Weights of a small transformer language model: rotary positions, value embeddings.
Each number is 128 + 24 x the weight over the matrix's rms, rounded and kept within 0 to 255. Layers, rows and columns count from 0. Numbers have three digits each.

# q: layer 6 attention query, 192x96, rms 0.135, rows 66-97, columns 0-95
# k: layer 6 attention key, 192x96, rms 0.132, rows 66-97, columns 0-95
q66:145158129131104125108118064123113112152112155115169123106133104143128092121129126108112089112138137098162101131143150068083150114098124101112145136119102109101166127127143144086173092102160163163113141132106142125139132150126105111105125101115158069082109123151094110140159109141168147135
k66:164138135128175096160121071109100102114164176156133117126090153134126103156154096194161100129116121170148130108154159147148117181147120107079112155110154139136129095111133151098158116097110126069151178095115152161151143144133147125126143134103109109155105167126137126124131088119138120117
q67:109149123151142109118133137132094112169137160168115129109113134143151136127139095144114192137083168104148128133126144133131122149134150175128159123157168154109145139131124148129138135148104131127127096133104154126179154111128083126114138115162121103115103114150113150103141127136090092128
k67:115116110139124138119123150111150127106110101168150191134132174146140139118104140109141175155123151141159122073145100101136118151138153162122148103143138118157154141156121113132127147142167124125138111149125135106158115140120138122129172130091175155158095132126135148116123172121123139151
q68:135154099122123134154142099102123107146117130161120133118139132135119110134126117137131141140127128151160139091137127125157136170149157165135120133113074136097118109152155160122150125185151104062127120133109089131140152131119135129138133102125109144098106136103160136136119128142166113152
k68:131110101104162101139141111132107144159171161124130120109116114104100137133105106149093142057140122148123133161111148175128122134129139120149114140122109160092118094130125146113115114181104147063104120099139117123134111075118149164104101127160077097131122127147155120133098132106162158135
q69:135133113151125104111157160144099153133136116132113150153116100162117182130145166133121108144108105137124115181122115094109125087147125132096142103132183134134135152115130104136115124149144152175131112123133148158153146128141068130109125120108163108144155145144086145120126103111115114120
k69:162136128117077131131134159126136134115140109146087139121126125142143130099134163121125110173097153111126112100134138057132107092143108138133154097161182114157158173124130136154141128121167127193136123154126148126169118138138130119113160165104182131147121097109122126124148148161131105155
q70:135155113146135141132129143150110111079137081150098114107136101106131104109149119142117150130135156136085141133113094095147126117135141130140107152125100123149142160134131165150156146121134150123102081112139149092103151148113150110137132134115153116131123148124143120149151147106142141126
k70:141108139142136120118175140094150135138093147097145131113125121152138125105122177098128139164121124121115124142169143125164137131123085156096121121177178112090121097150111123133109119115132168134144123130165135127113130121132136131146150127150115157162165125147138092123098109142175125142
q71:127106112107119115115132097126093123099158144150139098128193143103068135146148116111107136078119149133117135112139118176128107145109100128150121150082138135133112092104147139099134148124110089097096123139111117100097124130119162108112122116125105152143132139123106138127077137120143132134
k71:122135093186154120152133122117143131142147097118130136150103112140120123135128089197112129139142150107106148145111114092137152115149111130088115133139118105138144127141140115117119140139109120158112128126166094103131103130083125122122115145171103139143115101151123139159121116130141107147
q72:109109108073144124117117109085127103155146097116164118126090106129106137118137119137125144076143125090123124156130156124086152104081114058108119116152147134145091127116087159107154140160074166132110120137119137135121143099118113135117148147116124095095112099129091119147136139115117145151
k72:152121128120147153141146148139096138107115166123111145168104122170105068114137130181115122114132125135107103118171144156116112149131097137099104114137157159122157142093106143135139099115122153079172185130122124158127126145121125137106084123134124108147138159144142118083129112113138145124
q73:128131107089140111128133107127131133175139130108150109085096103122116136150115151143097114099109121085141114124137135116055145110065132061094111111141125104124117145118112143109137138137058148138120107116125159137142135139119108113120090134155165072138147120146089116101120111115122141134
k73:130130141129145156129146107138091123113155138109127125129097125137131091139134097172121121133161122127114113148139188118125123160084138102129090122087133147122115102104134156157115112131139099089123134123091118118102096107119125147163114133142109114118135107141108141129136125118151143109
q74:134161085127116128121099126143134136174151112109135102122113091091053120115140098160124105108131103093135123168152157106107106083109079056123113145176136083118088144140169173103143151108110148109091122129127166144156157106146107106149133135127144085138115125117105118128148116127175141149
k74:099138106137094136123131081114100130153183103126112150106135111159142152171156091172104106115138149138171169089172150118097144154144121119120180092129130128106135150115175134063159128122123130128097158105084139153146153147081115102148097142149163069072138107175125161129160107159136134162
q75:120131122155078127156113117139132096101122142133134172143109110158141132112151106124124134172118161166137145089114125118165122178129167143113108154173130137102151079150158130113134120127152106130122116148100165126178136127094131153128166112114103131116121144128143162160133152154150150139
k75:139141141130136102154106112094120116160152137166088095112110081142143109130130124136122152072156103134103130148131115157130100142141174124114195134121144129087146117117118148111097143117132162100119141115070144161137126104116118155155125091154124086128153141107126151099130074138087117159
q76:115123133125102121130127102121122098127139145121155090108162117101136120147113144126127084095119147127153128143109182123108113148133118133122129136106106124146135069155130119132157091125113111151121134116133112115110117119154148118118113125125087140135142142165126122135119116132150144125
k76:112115151138154172147100096127112119137101183120121142145137164150096128121139140108117134111167160148098105118106126152128137128147168117115156167111106085134148100090109086122127127135116104101125131161146154125155109106148114107087108108118091111147123141142154149162155134139096137163
q77:123152116156110118156126133109110132131111139164110154112093156126123126157154131163116156146133135136117148095163113104163133158171133106124146134128128153104128112120120158143136128136152130097130132153119129126133132138105124151154133110120138132154126137130172124124140135145145114148
k77:163153101145110117135112129097126134105151124091126139075108081115126110133124100136118065146134087121130117133109142086113059140099124137133150056146151147097162135163160154164122097122098140166158137102110130131131140106148138135123117138166126105148119114154092068111134106121155138129
q78:105178127113132120147121139101132128145073130101165084119133091179157133134138168110110182112122131126078144100124100126162156139122100128104082138173122137101092105127149155171133124167066136123167129113110124136145151112124134122123145116108112150165146121097157129106106118148138173124
k78:105104159115139132117148146114146128126081122070125103141178128135143136094128109152101105130107105142142106148126126066115145108146134171110118138139102133135095144136131151096124131130144091124161094094151178107132137169153109100098115133114121121114175169187147140150114169122112120145
q79:136090144122138144084161150099131140102138137123133145118118126115125091115105148136079147127121142138090111157111152127114128140144125135122080116133120127117168101161128112131086106097156123146153165135152143158093141121145118137147122125091108139109161163143181111116123150065124137143
k79:108155135122086152077136159113162145109135123161137102093126100135141153140129145111120094167085144092137115135189103084114128099126114102138173067146162100168139134174142133129128160129142165166158125127150146145148165145130140140130194174101213131137124118105142113115126147156147112115
q80:123139142086109149105176146146114100119137120141124121164118095123128138152122147163166101126100117134151137103109112115125140111097175140109147174100172101191144110105167138132109106120159136162134098118123122099106124129143112178089123118168125152131118109138129165103116135080095136147
k80:119150187113139137156119143130131136146155159155097104099090100120084084170104135098148152174103137117123145139146181135130084128087154134152159141159122102150136149142134139106107147103139082145121105160129140090164131096101092154126156113140119161097131113129143094124164138124124129105
q81:154126166095133146132123131147087158114149139174162141085125157156116098159124106103112127139150129127129151077139139179117145135132156093160132175142160131136164152087109141113114143184184137148145106131099128153160169108124127135148043116104106135128132091117078134173114114125133160114
k81:139110149117125106091148155164126118121109146152176094148155108133108157159122149098114147132115119132131091145113112116156143116144095135128139159160159163122144140105109119142113106129154093119148090124118103123128139136166153149100100107160094129143158132138127116133128110136115111137
q82:118123116129138126115111095146141162128106071094104159110099140157147128149085132137149071130116069094151125133146126142111140117163139106110108118187139118137125157100173126160161188097128182110110207106103139127122119109132147121122153177136131140117115084099130114169176139126084165132
k82:119124144076107145089130124092115138104139150112111091148160095133092161108129119151164124119114135149134163136129068152097106140151145148117157113095092148154077130150117118150134129125126154112116190136114147133119161109131132156151147125111124150140148153139177128126130119106102106146
q83:147139173141134136102128183132140107102106170114134124108151115123111103121133084142104152140113122118107114112139152133155127158093122101153130169104157180140128087124128101164132161099186167134086114108094123103075134112092123153136122112132120123142119127178167108155145120120083142126
k83:098114166153153137143100137099133112132123087130168104121123110193182090167155139115126156104106157110123163129145125124125159148137142163126130168138159138118131117092108117149136104145111151129148115138114161122171182136153144132109128112149101114124121136122139112143098102113110086099
q84:172148110113138143140128093103132078089111121110172101155108129137122125157143127126143110097109148150160081102077088170152113151087144137133117150147176102114101076168085108127103093131147110102136086132114126126095187097070110105127137143162117100134133114103167133126103089100118160115
k84:125170169157150098103133157116147137169127153111088106092142102110139135169100124139141129147134112100132076127140132142104128140112155120151146135143141136118103163168171144146128111107126163153130074110135126105128126171117112117110097126133096128145106114157109116133147127134122133135
q85:105150125113127118125124111111070129130159087188096130105108155085079100112091141114138106138172147114114109056116174087134135124173100105116121133131126126129130061145118137158125119097128138058155148116159097117087103124150129114088132160135131089135072177098119123107106157152184123125
k85:196131109160121129151149112128122146129087134085137122152093106110137127091079157101115103093129125132127120127123125089120114078153073132113095106139113145138129110112095114159134123104081148154094191124163136167124087136156155123130139149147128110110104190146145155115160080108124157112
q86:179125146150119140105128121124112101105150172134146120113150143104152082147115114123102154099106152135118117142157113056148204077130150131163097153112153134155147126128137131075160093127143112153121161093172093107134124142111138129116135110136133123122095137156141062156143138126100053099
k86:119152122168105123125117103131125074130081146168164131137107089110112153119134122167146174140114126145160119120162127152118114195123147109109170162104099113129186075099099073118088090116141094141146069164144117139141107161145106149153137124144158143155138128088106127148109127148147150104
q87:110090175150138125093116153123142118106187148153138139091130179163158113122118180148085143116113135105137131136114130110113096132105152132164140092134111112124090085132156090095158161147135133086167117118134134107140131126127129140110125100111122182084096141139160158141119126107137151133
k87:146131160109159142120128134115070143132133143139147098141134141128139117117144113140133097143148115149155097132146115120153131129131162156113154136139152125109121157072130159145119125134114129188139122085145143156107130140159117098035123101120166127173149141096110143128118118150150138110
q88:093097105095103067169114151094092126165158133146143109122125133143159120100121134155126106110135108116140142113114155167065085103095139100095109127098145135139148165120103104137106181103128122120123152106107150080148098124146133142130110131168121142176113138161151143122105119133122166142
k88:106101123141135090078156191143167170142179066126093099152081117077124110145100081134166079151136082129095124125156124109055132088143139121109129120153160123167129125111115161087104167092117120113116178087135134140125127099132136123131173120134139100075139177132116153102113161157096107136
q89:152111137077148100108069151133122140137113137134095152117122106100101176135137139157154132132113116119152141120111152125141102155115104121109140105159101077130137124107153140139153079139145111133124087164066123115133149160113073138120141144093167124169097147108125133144115162110150107151
k89:134144149179150113130140145091119108132144145160120118129101131170126107199097138105123109103135085143189141085129136129112140152123150154086117099131154151139134043170133127127115177129145141118130104104125118130128128093115116190089137146150115133120141101141111156149139157114104128122
q90:110094120108118087135130159131129186111116093166117145153168063127073119114085111126123153153108112129150143132117122126100132121152146117093110088109110167143091117131133137131105132141081129086150139147146138143146132114124116128172147110090157135082140152087113107142109175153165170162
k90:149103128116115156130106119122114172109148112100122104158182156148109120113128112131116131126136119153088149143150155108127171097167100110157147116141139077117144095100167155076128145109088106136139168142160167151181081097093157120152151162175105098143119144134134178137120093122148141123
q91:133086138134142140125113116120093137143127107148161101169122171137109138137147101125127108163123117120151140149143154170117137101119078149124155095179127128159110130114150119180107134154195145165142157146130076123158104114147101114095079136215126116144145156114148115144137109092116138146
k91:108166127090139095121119113156098121114141133144112139134095106167134175113099160106119082111080134128175152120103108169144124125133128143141141145135122120134129145125088121129148143144141108132103119139110132099109135163110148132130146125158121150083114148092145141142117162143059145100
q92:131104104138110103124100091079106109099097121143132072114130123136164127144106111100176123133102109153189138130146109102143124137118086124118122095137094096102091141139140120132117100158113128094144105087186142160177150076127127126186107158149145117140116124097145124117138121134117171141
k92:150131134114155123114151115148108174134134118087143137114169129142106139137126123128095111083155134166163110092118138160138149137146126120122144155134108136143161124154114132124144128096170149100121137141081165150168116191091130078129114108118105096147156128143100182109145165119117155115
q93:132121129124099177127109141162123121108111076120132152135108131158122172125062137172146111129165129133094149174127128109128133152116118074184169154117122125097103131141151134162178153134116148084105147142137149151171102162137097116157135153160215125118151110107125138132124114108121126096
k93:162129176140124145076121157112151138151170123151108129107134123170116129141183102098131094091103133139180139127121114111139142121162113131109111141112117135126205126177128106150155118134119157127125134097145119135082121131117138126211178139083136148123136115077128168089181134108108132122
q94:138118099157145124127127081065131097074119140089122137122106121119159109103148115157140112104122103125143113155098106123127127091155147140118130120123126138152101150150139176097162137104106174156145140132173137099131154164112142175097146134136156131128113126110140135151134102120135167094
k94:094113115155095151086114120127098099151128125124132149128183165125187107114136087140185055113132123131126161118182133151100064175066115112137099146143118119164117164103123079149103159092148118145086115131126141133089108140093109135081139186183127121147154130171127143101132136117115080161
q95:137170130122151153090153122121130136085127136071158174096144195183153119128107147146132107101192166117107081107114135117103117113113136108142120164096163098095166094120115124117118148142131138103118073126130140116095111150130167128150157109138137101146093099135132085114142097128150111113
k95:128150122117122102127116157094163127164095158177105120157091117129106108138175112138127154141118123139097087177140072108160108085111148107131118160151110120152147099156153158168100064098090143148121127121141130130117138156124113144131114099119170117116152133107125101104116089120131104093
q96:114129120122141108166100128111122160138119121109127154145155135098139109124101110133129154106120126148125097115111094092116124130101186112117102140099091135139165123116085127107138127117133157153113075174143152126177148166122097139119140136116141138163108133139132138150102152168155131126
k96:130102136133120084136142147133108150139112139160144105124145116094129109166128115106137155111212131134133117108118116142106126134111127151128139134122149168127142088082166098114124142140096153150120092154158170119117128107083097137136121084136105101128124142138144135142120158133114109147
q97:110146140126109152141112158162127074123101105119107118133195101118176083106146160112118145099126114102139123108168073082133127119154137119131086120162084159132104129112172089156162167121103130178110132132098151118154136134112119119152081109131129128181107112131169120197125107110112110125
k97:126090152118132140113144145112140167132155125142146123117131111100155192129170119147146109139135140121174137113170116138108142150113133160119163146060171125129144112117111136130104115157149117137154084095182148134109159071099122135142149123132129129113158164145117097139133139161091151124